Weights of a small GPT-style language model, trained from scratch on English Wikipedia: width 384, 589M tokens.
Each number is 500 + 50 x the weight over its row's rms, rounded and kept within 0 to 999. Layers, rows and columns count from 0. Numbers have three digits each. The size before them is the row's rms in percent of the matrix's.

# layer 7 MLP up, 3072x384, rms 0.0698, rows 1728-1872, columns 0-95
130:482408399511563574530453488528579508540388485388545480484524578445440508581484579503459385511459497461432535519502477598492599440459431437561533540550552460581499518561448500543499471539468479461620493509531526495489481495580564524573467481565565440577585463449535446519533460516477518488
105:541459513466564543608499428518478505579434537387488563483452592416466416549534395541522473488481574498574512434489578505443462496499584353520523538408549535563545442446434459539425468538500525485540565468491523500525401481448493518536492459590468564484525512508545437512474527510556536463
099:496478422496512461522567495467465506481476448487505513530483425451623460431492445535560489503560466613549486522463467483520525497420584493454454405535562500501541532479516543545430466564442550453517576508421409540518628476489590482469534516514441557384475397513509484515636534475539563489
115:498570445419507457554423461490507487487471466554408476566533503452506443475576480464499482442519474468524574602483521498555427491473485471536532529399413472397539633472467425409531448474450507487486502549503540542404621580548502524448467499534514515486417539471548458588549477472565479525
091:531441497581485458448468479389559510440536474451531574545507580504528440545468529474446487509486630505389446539524540505464571522445486550565480524514526528431512553556547582566555531524474522512499498512487426564520511437551507497517564439604543457448485367535479521532507642449525555548
089:522541545473504405527464528408532540360443404449553465594505503512492437508436527476556555494502562509459512384453399495516461563473474535537494535501528459489548415548548533463501488523438406485495625496554515410554441479525472520421517586483522475433477476462567454557513457516398589417
112:439542427488495412452581519493485462489509410475492576452479622478507445530472485531507514517556624428493522465514470590468561473517481515498596507466515538435506545485469486529530536454536465451446464440511486400418497511453572465519444535545448466582523512433535434439464492573578435431
104:468512445452506457446559514439433288511508537492566410509505455438498585434495483477518496500460455512525442531520533513498494494501493528547537525500513506428390527528506522465505583513538486469475488510445501574478593515559491393483560472405516450532461476529597455501427453508535496466
101:571441548508520469570470468439490463458458560436465560497516442501460505627488506479610487493427498480517436488549570473560396516428416498425519417481530448597537497498419553438408383522486477456475490497499502459478505572459539548536532469460494458565458496537506571522584416531534518500
106:517551522459488533502526339450510537509480464563561609501540419467402483481482496485531516458467475552473494599509503493484447441502456514481489489424456432517543489487571582420577545495464442543471496513484568632449545520521464550522511518470404564488536477564552463535493476466521466450
093:566482513507491597460466386482508512459539464557410539457405526530626526528482573509568495466545531482530431552533496498508465525520518426525429543463421585414553475414510598569572481453449550530531462489501480400438554511509382439452489434508500432535547486419542519482536497575460450479
102:536514567456527450437481544480557530486497583450505538479515519460529402470503533508464510526535508492556557446544583553456423471493587470515563467511472484457507466513511490562561444468441558502553480484507539524491583494547560404546511401522452462461586464495511441472495508494538576478
116:380476510526515576531487551597553490513461586423495460400502401540506465527581502400484615516497488509537490487477532537429546484504482534543545531559537419554391486516473491499491540527532501504483582535512420559497576459470420557477549614542457434500489546496461403420450477443488461510
095:561579431507488443530490423478513465528514430539538572480423567437488489388488526506552500533546374539472603451483507437454429502455512493613543523439501531526510491454495524523483507461520528539513458562507409561575597473490496493443477547507436580446511547413474496586483462543519526470
096:515543542555442504529540522464637456457533474555494522481431525519461534472487579527563543438552511445535592539537481553520460432419488562488489461517479522547491597561501461528435464502545492481495469575432465382492578494428486480587428536459503478486605432465361436608547547493524448398
077:546499535464492392472492460472396458505411476549518414519580491432460489547433448509577442416559477579498497535529538542534451537417546513546569573479517514497447475492512502435529556541409447415485531501499470485576483504466487543503530491438480503435497436465496518478408535421479527534
101:513470362551508504560423497507531487491555544510417479611371586543459503492506449452537493602484545486568455497503501528519484504558574588536516535416491579464491528492510500472399533442441507468546524526527472459489527558525496601541457533529506394533496460527416472574459400486491469438
117:589413476465501536503530390521534489421524574476491406520491587582633343426532441409476496569499556517476446497597549560599482509476492535511495431507510565510553445488521471534510492523500624475450531438475427502518406512493481450517510476452590427497393429466468433587583523514441540486
100:514471466399505458525537397442520484463478498535545490447455511455483443500503460524489410550480464477477586507565552531489589487486493460565515530454455455492536503482414508516551522482530538518421420542542618469578568480430520495530496465470506477477430498417438541512422573499399451590
070:522476548568483518479521407577464442458507396511567415584501509498490513535501428469359587549509546462529444482526544519490492484503551423496521555502492452528499589435483541522532467505509474499467499507502550452458573439484498509461480473435481525495549556478502396459457605561487402517
083:553506428541515495442457552555633493445491527586506503427501406453483548501476506502561495521484513528570490454414420483498477481506504528499510519495509494413491532499578529529518564627433500610465537471540585478372506438485490457525506496562431564481457489463547493464544578539464460505
080:563484404530482543529421413503430419465488601437532528449535405565505432508517457413516514498444485531522395500435454509460430546514427536519483584479515531387429511483521543498547473490548477535500438425501456517461437533538479442489492444570436487492556527462465549458544534468485577442
105:489461521467481445520554545494504413570524471547474489537496403596575460454408474476520478444511458423589464497487515458504484555607495567474503557496547489456473509388519546456538542464492467551540492468492476487489448499463437458500443451490541565508491428484396386547605480509494557560
102:576505565545477509453560441523379561456493470565537475474507450595505462469452568471525494501605575516530558529471530501462489441453516432543498415523534519529478540560417496484487595468544460399405488540554436437483528458387534512521442446500562454591514489512500521529499464536568532524
095:510499603565465521568491516582479527438459545429519600437449487564413590581530468411557438507552435631472536402487464524439499562413454526467412572501468478445481557539489481491474482507443466488554546543586504510484511484486455540395568556466465409484522432444525396511453491542440459486
093:465462441491455529424492585511559557501421452457588482471509531468520480447527503582556486440527491531511495542497581452477502563448486535431531434523507597592576522508522377521477415504509517470551462472547511509485515449477423571492395504540476457434480439561557432493472524595571503570
107:391550448554451463398498568543552448447502466478569569539501473517502463538530484522491476554454442437534490527514453485374455507399445447538494533554439525373484429528478590457533490523576552469531548404553420485492492498530497504513542525399455525519523429599534587461520494461510510571
097:516486521510526466467376492472458444521565546423471534587441542518422456528439543442515517484437509571609483563521658512450407488510461545413483573448522514521493463427518369477470513486495535516529528522460429541481499577583485500544454458590469513479380512559486431544469532482500580491
106:479490425487463406540491498503520485494485505496541465492582420420507452499481477536432422456484478543472473507532530513537550454467521552473541485475504460454513487546540506534412433476535387451509391489530524624540399489507539464407458480477512378493526501452566520539434505552603476459
089:438521503452426527447552572474491500437551536442479523535446528539440508401495424503486565530419554471535392452541450542560535580623430415457528551457492505515417450447541455497518517510609568512456414429485517451595504494500595529450486481496475515551560450529486524516551494516618603471
089:446499493558528525567554480514578544499584569561505463495432443582466487583471457472511443542556500502407593569442469464466618536458568440531388499497508474566520502482505520567516541533541544535486486529523614483414489491400482516517468462512513489462449461500447513447464497486486466503
090:545468504558627459470517569408503489511532463573468509573440498439662524484543460507408546454519486556419497546522519476407514575465440359488447484533525546550510558505560551447581496532467475495461504595506573437480505605497583365510447558523448503505498529527552442576554468445471566442
096:459455507554540576503524549497463550617440463444539538449484437500416468528476379610499565536400551538487470441462458602501555494562505582421467509471592433463492523460525467584546497510497553589508553523504446499500468494494483447431570589423486479442437468553431482464456471533558560474
119:534520471506466441520607469540394574487493546525482449559562530564461492526479577442604452487551560441490565581455404543433466499489473446539574440534422439558555611388426487439498524540538566583442462452525530540637456483402548537518485543494512523502458426566441580486539466564456481529
084:528404529486526503471535462558495545534452441513492435563458517548551445552558508563464584507395504575485514355454528498653579486568421387483496536467455524501408529521494520526477527459549492519482426502538529461579565569461618411460549427478458475535490435488417456518460556503471504561
085:515446535496531516511466488556506519502389516482545526521522517450469416488465434558552436528530532490522518521645473560553472412420461505506438557486478563496472541404505483529353614497499466407470499512507471470519443507486609607404507463463420525514364489558521418564513486460484473517
091:552564495573401446421410466496482407530470490490432443502447510544499455534476480532528603460475592518557524497439471481512498474532404458530510521485437458611460453470465456488489523439508497580633429579491533511522542515465510461436480508447428420448504547557466543480464507539472495470
094:519489590504423529532434505595467482468506542356443441535449429532489479475561455511530458488497447564387589557442479540506509455590449507484488490544563433492505467495551505496418459408483472494496573607525571547497479598501529517545575514526453477496457457505568474496512531563546529507
093:543464480474444557478472394505524514445490412495410555481514446443441563464544559507492486504501456477412531421583478503384574622460521466480591493572453547516483437549434574506506568515549473500378546523561444510396549471541512513550575523424570444586425510502452604489559478544479486475
088:606599541556434463439421437447540484482499452553587467543467502491536558575568442542660531572458471512488470430459488437444535401598536521431502494493485562439497506511488494462411487504536504584494577556565537490544523498553590497549528570547499533427463498459470500475529549548448549488
087:508438495462489526471524437475458520551440533530530473588591453576504417628531448431667485493502521540486478572483519496525476386540503508480455491468472614504478496533483522500525600574496423500461400562418458567556456555470376470537465510405459523441448561435466517419543507535529469576
096:548428426518482464485480455453491592508446440544479656579385522611531546516476554513526483428502433468407497487522548456424497480435507535518518479466513523424499489495564489488587464549526592553497492670478590375399538460396522468556493473526535482607501587532508585422395527534535514496
081:517565477512447501465439595504642478479540505520571465586397482621504528437453459520509469522498509519538488443403540577515483531560538504431500394517464509451437594501547557432481575440519494516523427590527461569536502417368480498538394429556534572423599456545482454533534477485505524428
091:573513437638584485521485487526428472510445548454543501592544481463479434508515523512563539537442529605507517406437471449543458527493476508393492445524479533463523449400505479555509465570481459498546461542502499446462425432536464557459535512523549587553422531530454442478502512400520581521
128:422479455531517473504545534486529452452565509549533511452605453510517489411454535436476482526626475415610495471505552525513468547581528611408567596626548423504558505560516492488475468474505520498549474509456545542514530507469527416600539601537409466557471424500532466560507586530492483528
113:512564547476588540476516557544492513428564485415462513471479513450475520526496529422495528533496522519607524562481555506506539483483539537503476448432470536508490530587435617486460468540468541521623486611527525463518481511450526513463485546539513499454588470494529497458469431610531474438
084:450524623496532514409457509523531487477471479448549434501469489499539431448473572484512584477562504504496503486553516499492525546569531517510556397549554505432534467577542537516417478534475609495452459482464421492524466528448487516524494558523568488555533450467498525536450492476483495476
093:513552533463441524504511471429468493507376461508425514508450579535548441533577564427550508561488554577525467504413481490509495532420576448487405519440484502460549532489512491469432428463587468466449489549464593419522455433502446515454463550456483547519517567507425487471513556530543515493
114:561477498541570602532498523401532599534474519493557508536427481475521515507478492625442470402501521584459499479548504492450499550419483542489468611449584523485526605601501459501578460463409575505514423544496480501610473470456453514456544466434466499457489516391515572417505512538440400530
104:485456413451409442432500438496566510527513434486579492516539500464480561481499487474485541448518468444513558427486531495418443527555387524462422438452448455631453486528505494460465402563425439438475596491430541570507457482509535430467520514546493598464510505448531423564376524516496573538
106:480487468454559591406525522442491507454570470482558525535462476562450532454636484451556584627449520572493534450593554421434522487515503583454501567406533482444525580502500470555369448487471609488524506464521565537437590446481622468532505524434483478528460447423436500500497438400501509519
086:470504564509514580529535537403462555534547426448527526537585519504539523539474523437448559487474424517460558539443542496431479544491472528481498471470520532564494519540508442536572532531461511455477483548469548463518572459497516469446579530479442466463479518484561549528506573407468452511
108:570488455494509541414624519483481486522471501521586467504464483405543503485450549560422439600505483364510536498403572527450491447545528615455546506468547540560465443500462500486485549512486406548458425485438483489492479488465497512530481476473627474484435501413407494524552499545543515491
083:587418590370539494522570525509478492588541596422464503460465538476609570558513452561492475369504542478445503441519490489454459561507416425506444521460488534512513560567604482516454498534500555597580574545561482546576521532518499530588544607519482447532444577473551590599438449458534505499
123:572461480431487445535496477523551476577445496490501403483542624498456479538480620439469492499507567587474556515507551508420432539466481476524473580559544506408525466495470497461594569476456497520481502442465479597429485569498540533618558570508552443496543489462553444447503495503455505447
104:501556451524510533469436486451600534587557434441531505453538452471532518479439486491524475509585482437501552533463504534405515406526552456437507506494531523472410567553531499517506441423594446464603633472516483445541461429508502452470529497451499490395562524495453411531456550435449559523
091:503536491483526538521515520423560503487500508502485386524525540476460509495476481471485543519430513454485524459484583455543561512550553521407566461531480517484488481488511523585462538429524429496535509534442494516393474505502480438574612528551361499532571471488599511475454498507489553522
105:466474399554496573416413481480483500508501472490381495542522389529503489508491416508413488518511457376476500470419486485514494393544448441429446593473494386542527652462609432465499539471483521533520531510465458445485441479512480565536572471418465478544489481578472464515579493589483476438
095:450499535463482458517521551491573548420517477509461555455475532530493628543519493592501517411487475514435564489464472550422473429461622454422523468558524534543493484492438525562449418539520515507567532477527457529442537406417493529529512462550502527519568478558442491508455426432539559417
102:604457541523478525482505479423505426523542567536514516495462502568464413452452588501502460532466583551518487407556498558466526484514561474542579454466517427453370504524496587593485618352518560490493443444472527501496485491400529494533511473423488435510490488486502517515507558451499462496
085:490507457575477489439530456475550481506433476506545484698511560505552472454541545532510540482513549514536489499593540509497516492417439527462480446546548460607526482541503513477461579494519512498459552489401480552470498544509582541487532500572544514434534522384481483445593550493505444566
122:487518523464458563494446452410501463494511454545500446529416546561493418501506487529478501614546484481427511496529510539519506460553436469592545625405512460500536471562524480529463494454531553362602549538527524513516547526517546520463521362522523517435423620508557492452476433552517487505
112:523515572547518448508477477444510546464488522505472496573529412517463585515502471509484558464447486572548559560622487491520464466596517532465484526591573467444419456532495518563439459509457464431510544480449517515569508524591510495524527518521532431532496575518475488541571561491570576482
090:539526499448466481490472518531545551470499558449498503535452509622450515484534522592519426520425541448469520591642587535480473550547569472498538500501553503399454509555443468443598519416557554553587481587466434522479608521482543471563491461566432529475541546462544432494542441525435588531
115:474472504409549470512486471442519431512538556622491521529560496550507477516496568473504555470454482493543577528500458441503556559451403522494528514573460498543538546502480497456469448489561499520460402521501473484559501426558534496397472573434497558435404519482474530474447433517482484521
101:475522452501496504570490428498466469528415550492457571534513512539484574505589520435536554515601568505507516578408436608519488593523544511592512537592503548540467478512472444551462491450473500456477487585509528506520483491437500560541588476508493426423535520518498559483582455487516506477
108:510566641555442521454543560483534503497456513453586466511512578491554423444490467467513540444627513538447536499486471428431504484438541547486559498554513474521537378512463571482473464519427470495536462518457602452557456490436548497539453442407549504436470527444484509569491441493517481450
088:414506507515521471544522575540498504557436495453536456424572526520564460549569514515419481525551561570468459575469531429556520407577582499599547502419514506486447496459467490494427423486573474488413486458538499565492477488438529464492593502474491462379540418509567506472476433459447521464
105:567505508532415464494426421516484498502593478524474465570440621517506550491454482479452569561533416563495489549559540456461489463451459548518417528483532503445540550479494545552457525535539538515493567516492433484511438593515456550404460524558481484497507451466483528477515459359515425502
094:533489497556498510531469492515431447477480537451562510431507569495462506546577540484499508529489472509505477582494489496418626512441438591465515693556501515503470480520406559467483481377564398489483539537491453468421481465512432617489563559534573511509546366497470376498415562441507565445
106:506434477425403519460444513561497462572461517468398442529466563445590492518500483538586507481527476570493481498393452534498487501508441494557404493518586559459435437436497551575430500542508439474412356536518435476545458522493482440544448472527491440454633458513535414524442541444456512537
102:440483475564512500454511417493498523523503479441520543497556547553436517570527492568530518583544496581488514430513504487413481501530524557482439539459524561481422574534500529523571545506509407518601604520474514491517515518497458474417659465559510534591565488492461492529481437523609450553
080:405510515559436491463458574549491454523552498559477602454419437509511561484435473642403444475446550471445422554486476555462471536539518410580584496449558491525398479552588387403518545525565537519509460529488422493419481487482508447573491448532512492453588455580444568393514447520486492484
119:601497554487555429477506392492490498515475480491505510517384581568514479509552481489423522486504486575473493564449543532463537471488490487549562565497465497500419494511428541517549528447539542547469605548464537578558456546495518457466456509495566376538523565504471447440593423507460476541
100:487447479600410507505461455485555520547537481500486507541530468489611403452357462638539521432559491458446538425479505541454507496434427510493506612504497480449522541505567475524519463518454496523511471462544389503443506570459460514573528504477502511557509552488528404454480489543462596509
105:534412459432339540417514614414479509458527534493477431550533518496400459487552560609543514562450472444603472538512517566446526452513528465512549581509442521561484448534537490454454502395509431557565483417491525537477565464487519419581452415544439472435484549478550486528480533511458568427
110:481578564512565536477537570508445481499445489445444531478479525478556483437560424455471615459520626547473488492513628469498418494530574493473520456518513501463547544500550522628449534474518497426470467558615462493557542516546520503431450510494499528553469453466548490524504469443479502517
115:534438518434541512482575508499584565457398460557563511548510469522635516517526499504506463544561534412492477493525565538517561452541451476510542542485450475430476479553453515536511508483466522484495534499495553555514478491506432530589504633510455473527476544500506506560505481428416535365
091:548525470444539480469490528536578471557464411550506535491545576590510398427530458554434488443484482467483572502499508536370506562502573472604444512494463433514500490411473545514518452465501419507483447530577535479487503439437483412593506467508502574479585526467469456580469506493426500573
112:607448568532511471472578511534475550484466547483586582598542497504461524570508560517502411525543474562458621507472496480462533458548411537381464487509508500469544509544403487539448418408507493511418510577622507462478543568481481544504523511541537478546602349459509429435520517513432457472
111:496566491587449430502436527510525621441441471577522540525538402500521511519527482479490543442478442591425500519475509545477411490455516579522421493490539460478529403573441506503489479434517521539552428453459447476547536499528437545493569449561509519432459436503513447583459464462557568534
090:506532466467519529480491492507608558498502504397433517481550530454478551579561557497472611574550467622425471478434479494467492498631432576579467465484485556566542481463435541423534510447511403505439448480532440527476489493454478392561540491507440509561493532528465516509512478552544382575
092:437556437517567570596501427519428489471532503429541486446521472440597440455513500610444598480457483565493493450493458462430500524493493452486412467437428495490501562430550563477401493462501557463529495462547452537469572520564542522523525448454556456556550534504472571535484583553482510494
143:524507508527519457546449532514545498556501588423611478496551463478601481430422513422494467467435486442461508526521512520531534478505508539421529491455506512565461410461512483551501452472472504637561522534510537477502553523491494457493534534485483389369505441448572484541554556539557519474
102:512547560373470479372556453480529469510567571536425490577452518538538580549465463569383517428444475402488535546598568576519478550545495537542581459491586481524503506536572564516544578554517500608589547529522499572474424491502419509455485458476536515573519448555489478468495453442577502509
097:522463406460537533521520530513438620529515543480502576487448436454502404499458526454603534371515508499441498441486526454479484469539568513491578577474497572519555499468611513579431559427552452549464515483549547395496557571406569538457494504426484541548554545475492552556453464476481549429
114:480575473427384523520550476430516534441523547435560427564560511456535501464506561469419508555482505591464560424463474529584600515473569536490460500452465415478441527484456545503459545494518478536396549441456521551478449526418579559458491512620499442504493388512443411442454486421507561457
109:468453468489497545508469482435531435484458521476533465432564543545537473498527403525426471521542560535541498466481503417492454493537446506475481539586507417516506502518427426544522511553512527530520501461539448476468564514504508580450497488586564488551471460522543475582470473497589459466
094:477541482492453535522484535467576482535487496440553505489427503454588482453518549555519503515566576445518518568479429512473461517547502510468465542412565486456515499470497599431452476482412542524471458573589558483629566577476468415541465413561441529529517476576539482496418648427504531519
099:477532414426507525557486414559550548511601488467438495487576495501484554507483489559537510557432485387476455499422525566430511434500487587570550551428479576554543388459544626404487566612569483497497442509500494489562441481527424504524505438465461586483547488486528403455554530489571612529
100:513529486520511471482520466503495500522556521490607414467534585643482467482568444532472420548480605403534515467518474525411484415461475512447542497466437501538507537517499616500531453542447464482464542437431458510546443474441456471476447494503500397439536511516520519506562466505531512425
088:517592508547483502464480513602450484440530574508507431553475569459537499539482452443560490410620511507562476499496459538527519464546456416424459490540464577536503507536522490494526544448639419658458619443455500505514490540473447462515488498514464498570529497573520490637472556421512456527
096:514496461500597488467493491481498448632434526441490565481482602431475492497454459499555524469460522492434426412491545470454419522468398577483500494505494557454636579490422529507548445470470503407468508579495532396464490440434473444577529507541428414451481497466556438544520493538537439573
071:482454575511486501509477439464482537488476504423496464598529579500547421497458508456599540493575468546530453505481507461549556553413434411516567513466545481463507451569415537442549435484587485453507526524456523556394437522489545577430495468523473580587549423547450494517476609461550585531
099:522419490536474498496428480485475478376594483568350615528547513476479555507417514522500432444504410392492506500528554520498516612524412473432482477572476523512527497530456478602474478416565487448518535534512536501517531525569355404503497478517498431510516435579543479491388464576502537509
106:557487544452463520506528564537598494502555602558505494536523493601500532572583538517456547568593497469528456518513546482423477460480522487561487598441525432458416601496482447505490453479536473648448516541465600514501449539518584469466473523490428473411480407534472560467485488604532461422
082:488481481533522421594419405432504547540487423464542482544423535529438530488530453450482460521532514491514511522530489513488506515536515545516483448545521501437540580451533548519481491534394525530499537544436541522533378508488477544472474555565550488493511478501502497486483491489482442579
090:549610467473458445461573478509492604520540555607538503550461496530490463495484442450515522437535481441427478452481487549589460501455542461495402596412455499530401557497487468443544506376385563517530457513460605471525575517456565412512481478542534460501573496525465469484417610422445417509
107:447514416467500514422586492374444462500556598430395450508461457404457592513432514515529449535526502457417580530508538473501417564557554562599526471482462487562468532488516521551543539478473503549591554481514473444494529453479636491571456567613557478499510491428508372515444471526524503579
098:462432430621527471481472475515532570466535442481519489485567455516514567497499549487531439431507468532445484591476429472417428469551463521590579616507539551608595477533458497500501462509532564538515439565464481587508491451483487536504527456574517460398510443491491545542561544498481553496
122:574515491606542487462512498506503503503458573562559507409532534495606456533537489436480447530485506437571463477464469600497615505453437554516666480483532533464472521496509501494486522439452538397495482498493465490509419423500410420529543519591549529518492498411543516564541636414519497516
117:415455557448472465514568588483582491424463429522617556560402507466574513391463568553465434564478563490530515473482522567517426462497453508460586517513540533504530484548446468578414431556467539526416417499495539499504500516511544559451529528491482509553533509431496528399519466461526458505
107:571521480486531419487514446540567480493621509506412650546526521439552380387503600482509498484534419494506453536421457467395531504486474504499450514527504454506455594521588429537549512461536564593548501487423482521356510511457528538500481556518504480477541481542513490560644506520439496464
102:491570480532437549582631548490490509491539510606453422462437418531435516524521479474514467460548477515557487569510614514525448516518456488562431563514508570486519416494537459500503572572568521466486521599410422461519576482457577488528453407493472524510479504505567485563542533400492453485
095:407505551450469476533472485480462484476444467484421492477481527408522525449468477498421581448489449525515526503427478545617494420565465552551548522419502443483443431564544517515551540535530525487474466556572493574601521486486446511542447499551507525417576381407467535550432482505561520371
110:506468453535472507516510489575384513542506446407395513527497498514481425498445415512529534508644523464490549444513538451459467516503489480494426567465497564471466497494500507582537449591497410521526496510444404456550442469544485471501564399516504494450466457457520584484532564448539630512
092:453499627476556604439421523547552506493464455415471473474398570524509475492536470518451479568483438510524534480422520506505465516468439442515538454586461478563541441518463412468440528480510431493457542429394499484518456530511417493516540547499511543547522546451491392528440445548511486478
098:548561463560546515517448506553512635528501525490467491456505580441525470464528490576548492498591560454443630502445505494476378486546615530586475440559485522519565578517552527572525498514442499498494516403570438547548491462580493509499578481511462529407500510523466480437420492511611448523
081:547477604470547496440476522531529446497463558469566507591572501495479477549582489513571535411511635523547530448580488447476504397493476514456467394531441460499603423536505485453553541551469541489437514542446473528406480503540570524487510544555388427555543488483448447489447509381454547573
104:490464484563447422444417534462484425474515532477519504563436525451492493521409501444532499518435523454544459487549440403617457492462437429470590644485468533439495619447449547377455582469497492548565510555459582552533545575492535561521557498494515514451518512446538504504518592548496468492
095:490419541413484500476585540471534552496483630455406469513556555498492472514493445469444446551494565494507487452510439477498423500503546471563498632443511486459443454564476503509453482561443504547488610575579477566606499548512544537494540516546407459525545474432474436431475520394501531544
128:504534458438518524558503504525421420506579536551419451528415488527564512474521484584481431429472568423533511494545482497492479526497553475522470497467502445454383505561510514482405521556504508468434457466502474526489490499426503416519458506555520419487498489543482449568457438441595470462
114:479466483510473530593428503422521443466575472411488482541617481578516567575427511478480622496498438500536398530467608469599465491456499519424452534486526512493506522401489490535517509501438501510519488622549480446457452527510530580466483527411495462531490578493466527536528565509530429478
107:559481480469496546429424484455460533545524469557598487535491543493468517475522523503510516558576503540548476485470527532424513424569494425526447498448425452558388513446474471568543483511468426495526449537546532506436530416462464559479442546522476487488441525470472488533450474410488514474
101:451550503550495498445447466454473484478502481504472448544517567511479413500482530498578498510527404529557567487475495530405509520495427556393482543540540573475409487569462506507450461517422456445500511522517418508537392391503417490431484505491531512437543539482423394436447477586479440415
095:502559533462445563554529416519604453513418538439499485500480553539606496505591464529481487537524470450555537536497493540407434402416513533444515509554450443507434556514528500492406444549490519617599457421505526561472473496472518524475504535586478592498502469443519519469518437477517544408
099:519518544486519479569535552523540524466585532410570513476428477467455461574593445486521560526502590516527530455491480431500559559560551470459447485524618385518493423491498454427557481469444457422526566462526481440545406484471585437453468516617470485445461435524507456504440468473545474591
099:417508402490507491434519434536503480433455521521491439492470481492500433453501482564519486552562483446566505416455570504446562544591492521484456473520562465485425462582562554521536537512518428496490522523499497501543510481569498400460482543479481500539422502546426513527521379504483519511
091:431461511483388459485483526503522513530475530482538637441436473406544383476477481444503526578464458554502571474524466486411465526492509490491502509418463450546566470518453419465425577557402497431575527432420555441464549448563466483559504457497492519579471505498523528558456496540495586476
087:422433527428489490415465554445557488548502493552451483619476588525478433494489490533536397475498441489543455419458478502484464522516544566389571501422506577468558521529486411593497379593465602428513533557564494556483511549479502426575470473553547502464542516622515503545559506517511597499
090:440525551432536537450582618552452488559561452489501512452489478436590483506466522381638558444437535392488505555508544519573473568523528472457483492525371521409520533460425468465495473488491454480482504439544489505454563471597505586436450509528491545608418511603601470483474510510464466536
109:452533596489536480464416562425567400515425491481401568521441586447619535532457495573499437494471526492476506508502545488473531584444536468530451563458486509464548516574474439501475466494472570432493520557452500549517431458484492537654510484569526552471523493524510430466506460512662617481
101:500458511533516513520490410549511490546454386576421535521471401540573484449399432568470474523528545567469456476485494515507569443492530490523498405524493534540524439516503457599519511466554513531533468613610515356537496474501535572464523583539491461488456543482498555550579507385535463484
127:516575526545504476505541411532638484499470438510544547473483514482562534549426482511492567477552554474430463493468538521480540445555471601468444608464434432488545430502457526550522530482496432497436442426497437493479512468493442475483547412513584486429505554467527458559570578517509498467
108:442415497467538562468499640546539451529380547552579477524409523508449430467559513520508392444525519416507604486468517478503396421545487517478518476554543487456442549474508504496514589472481520563475522566430469532506605487459516590507477558501527583487452491477498487476481399457567422502
104:494532554460512488580450534446506448503450487439584528508527560476539433415433468447365398532473571488438529484499587543555572521524534584547423510546564534500546581437477499548511449443531579492423504509464521610550536477482526560549468503505578419513460453440449555589448391501501478491
116:537462517498499547603499529468532512505483348425409442404492475495478499571478481621516480488409484497571465517525632499452512434551564424585484482539498529487530557451497499554470481435550429489448597506462502428454490428436555451453515455453532495504667463478511569471458422456485552405
091:561538438460485503527474542566502494504534563506620551553464410432554563557506467558512484531478518538512470543461546529466541481523506468550491452577562570535431483436546416567479492504496370526491588527468523572506431482517453475559555474461490545447452350491437472590532533518577414456
108:546483527489505563509506565564442600546493502575479482568457567515541554466511447558522561529543472471491579397428448480459488496484527526449554556577471472459531405581513525482457536485488432475447461595510604530492541534456477533529515410444449538448526482507474485458559481510498514545
085:477504459565524549537558629513457466527432494458446523479450481341517453544498478473501555412490539484448587478460537464478564452525562423552564552549487464501521579459462524451448462551523551417425483531470571534557525465544512509564501444453470417451536544548538582477443522502560429515
105:500511556568508512459456537466607465587397420435513461457507564477528523474498491478497472490553598532485404507537364516532496533424464479561509473522622432481512498557494512530455476493503551504475495440470497564421480444457577541512571488468528617456640519538533515518554620516456574526
109:533540482512454561514517521559499393535534564559531496502523504487550505515487563429496447421471502509590517573465531490564503571459492503396445463564471487580509514504516525539536531496510582449490499473479553496599486495523478435530542477501468392395455544507554450513475510483481463594
100:442436479545520572552542499458523544627479537489443554609426533545510589495473439532565510453488534512458443483533442561515514499535603581449545477510518355446494513511542557500412476585563600484492552629572469435530459482442519526438566503516491539435582495476505511480511584445564516453
093:457577497507473558485529485503467458509525468665529540477553588483455464502524500462498387439539455564506509453533401471579516439482573603525560544562439485506508503539517452499534523554511563445557557493468482458518553482562519524485537423521443423589490551471533474544406507546508374537
093:465558475494360510481470451553469520424473479544455526464532440435515519557513553543477479467507443526480430463527449380553498458455462466438506504504530539481444436461508460594484524529491427498426502597509519501424453565575550492485504535504506516555399587574594469536488537492586495577
096:576518440426494491576454553428476459505435502500445430551493505389472460454520515545462407460500454532462558482460458431492595529512511467469464511507484446577391485527355563472503553501559502437628474456487425508457523532519488550509521549520523488532459494493469393521501515494486533522
097:470503543432424524456465574505471438468567563505498544506476420518519497535470539445490483468552493465569424512576544458525464506472470530487447566559517495561591489524427451507461616485486506487422476597494520516578486600476484512489502414550406498525425434479488549476464554467460465534
119:480510453452434593524429431519482465520499628551510525463420430425391545420556521513548406471562493480516460539397534507467537424518451599565521561588490428523491496548545516471451536532404503417532547482537490520537550554474565618530556531618421551489512581491509491495490441526569463519
075:477554457568490480629509476497497474483537443442442509499469493540500582539398517601502556546502441483511513488538529475535463486416477437518582428499526503594514495514438472545470422529443428485528476575571497555499498549522536510432448412496488450433528571559478455516473432493485481546
088:561475565508384528480565580512469441468594502503469470452488533494456509566541535488508405479484570496537449493563535512436485566572557581530491512542486449406513469529588501504513479538522482405515538500648499493527566459478479456458499568497487392551403534522495505452532490426466518478
079:442435488407477419490490657513508575512441547472482456499531448463456524421525486464509476520485468519535541479503455478581560445537498516511529475496475536537473468496495477606455565532480491526457542541382447484525488547415512564467569583488426492444465515610518478560487449524513586520
122:487505444469577492527615488521463536456407532551457539502522558476498445543525574470489525580552419596496520462461608447505496490460491547502510528477454465524578425527507487533490565514607504471564442554468504594526557502496512507547465510630592535562456592462478539485493495473500422564
089:515493504510527432537475552564534487509559545451545510488598538433442588484550546446509498499565431525534531520500464435472485383420517496445422510461428464498516480598463398538572465495542576460489563556583534479648541453577468539488557488534524469535486502548564522507541516409541449543
103:463446471374476521502584479520473473501546470591449552542561541584486441474541523498570450508476543525501502570529462509543454424411471468452535591578473507481566598439484507592435474573462452486525497503483445505535467461494498439486463497572471530474503477402625493471550514477585458520
102:495507417473465452561499588434521487550506428534420409567447494534414470471487383432588639576503521483575527449603481497479480523569437555482626504399455525530509448554501528578459513511479492474449420510545393378571499477460402535526551516496472499541531477464501424465535440504418554520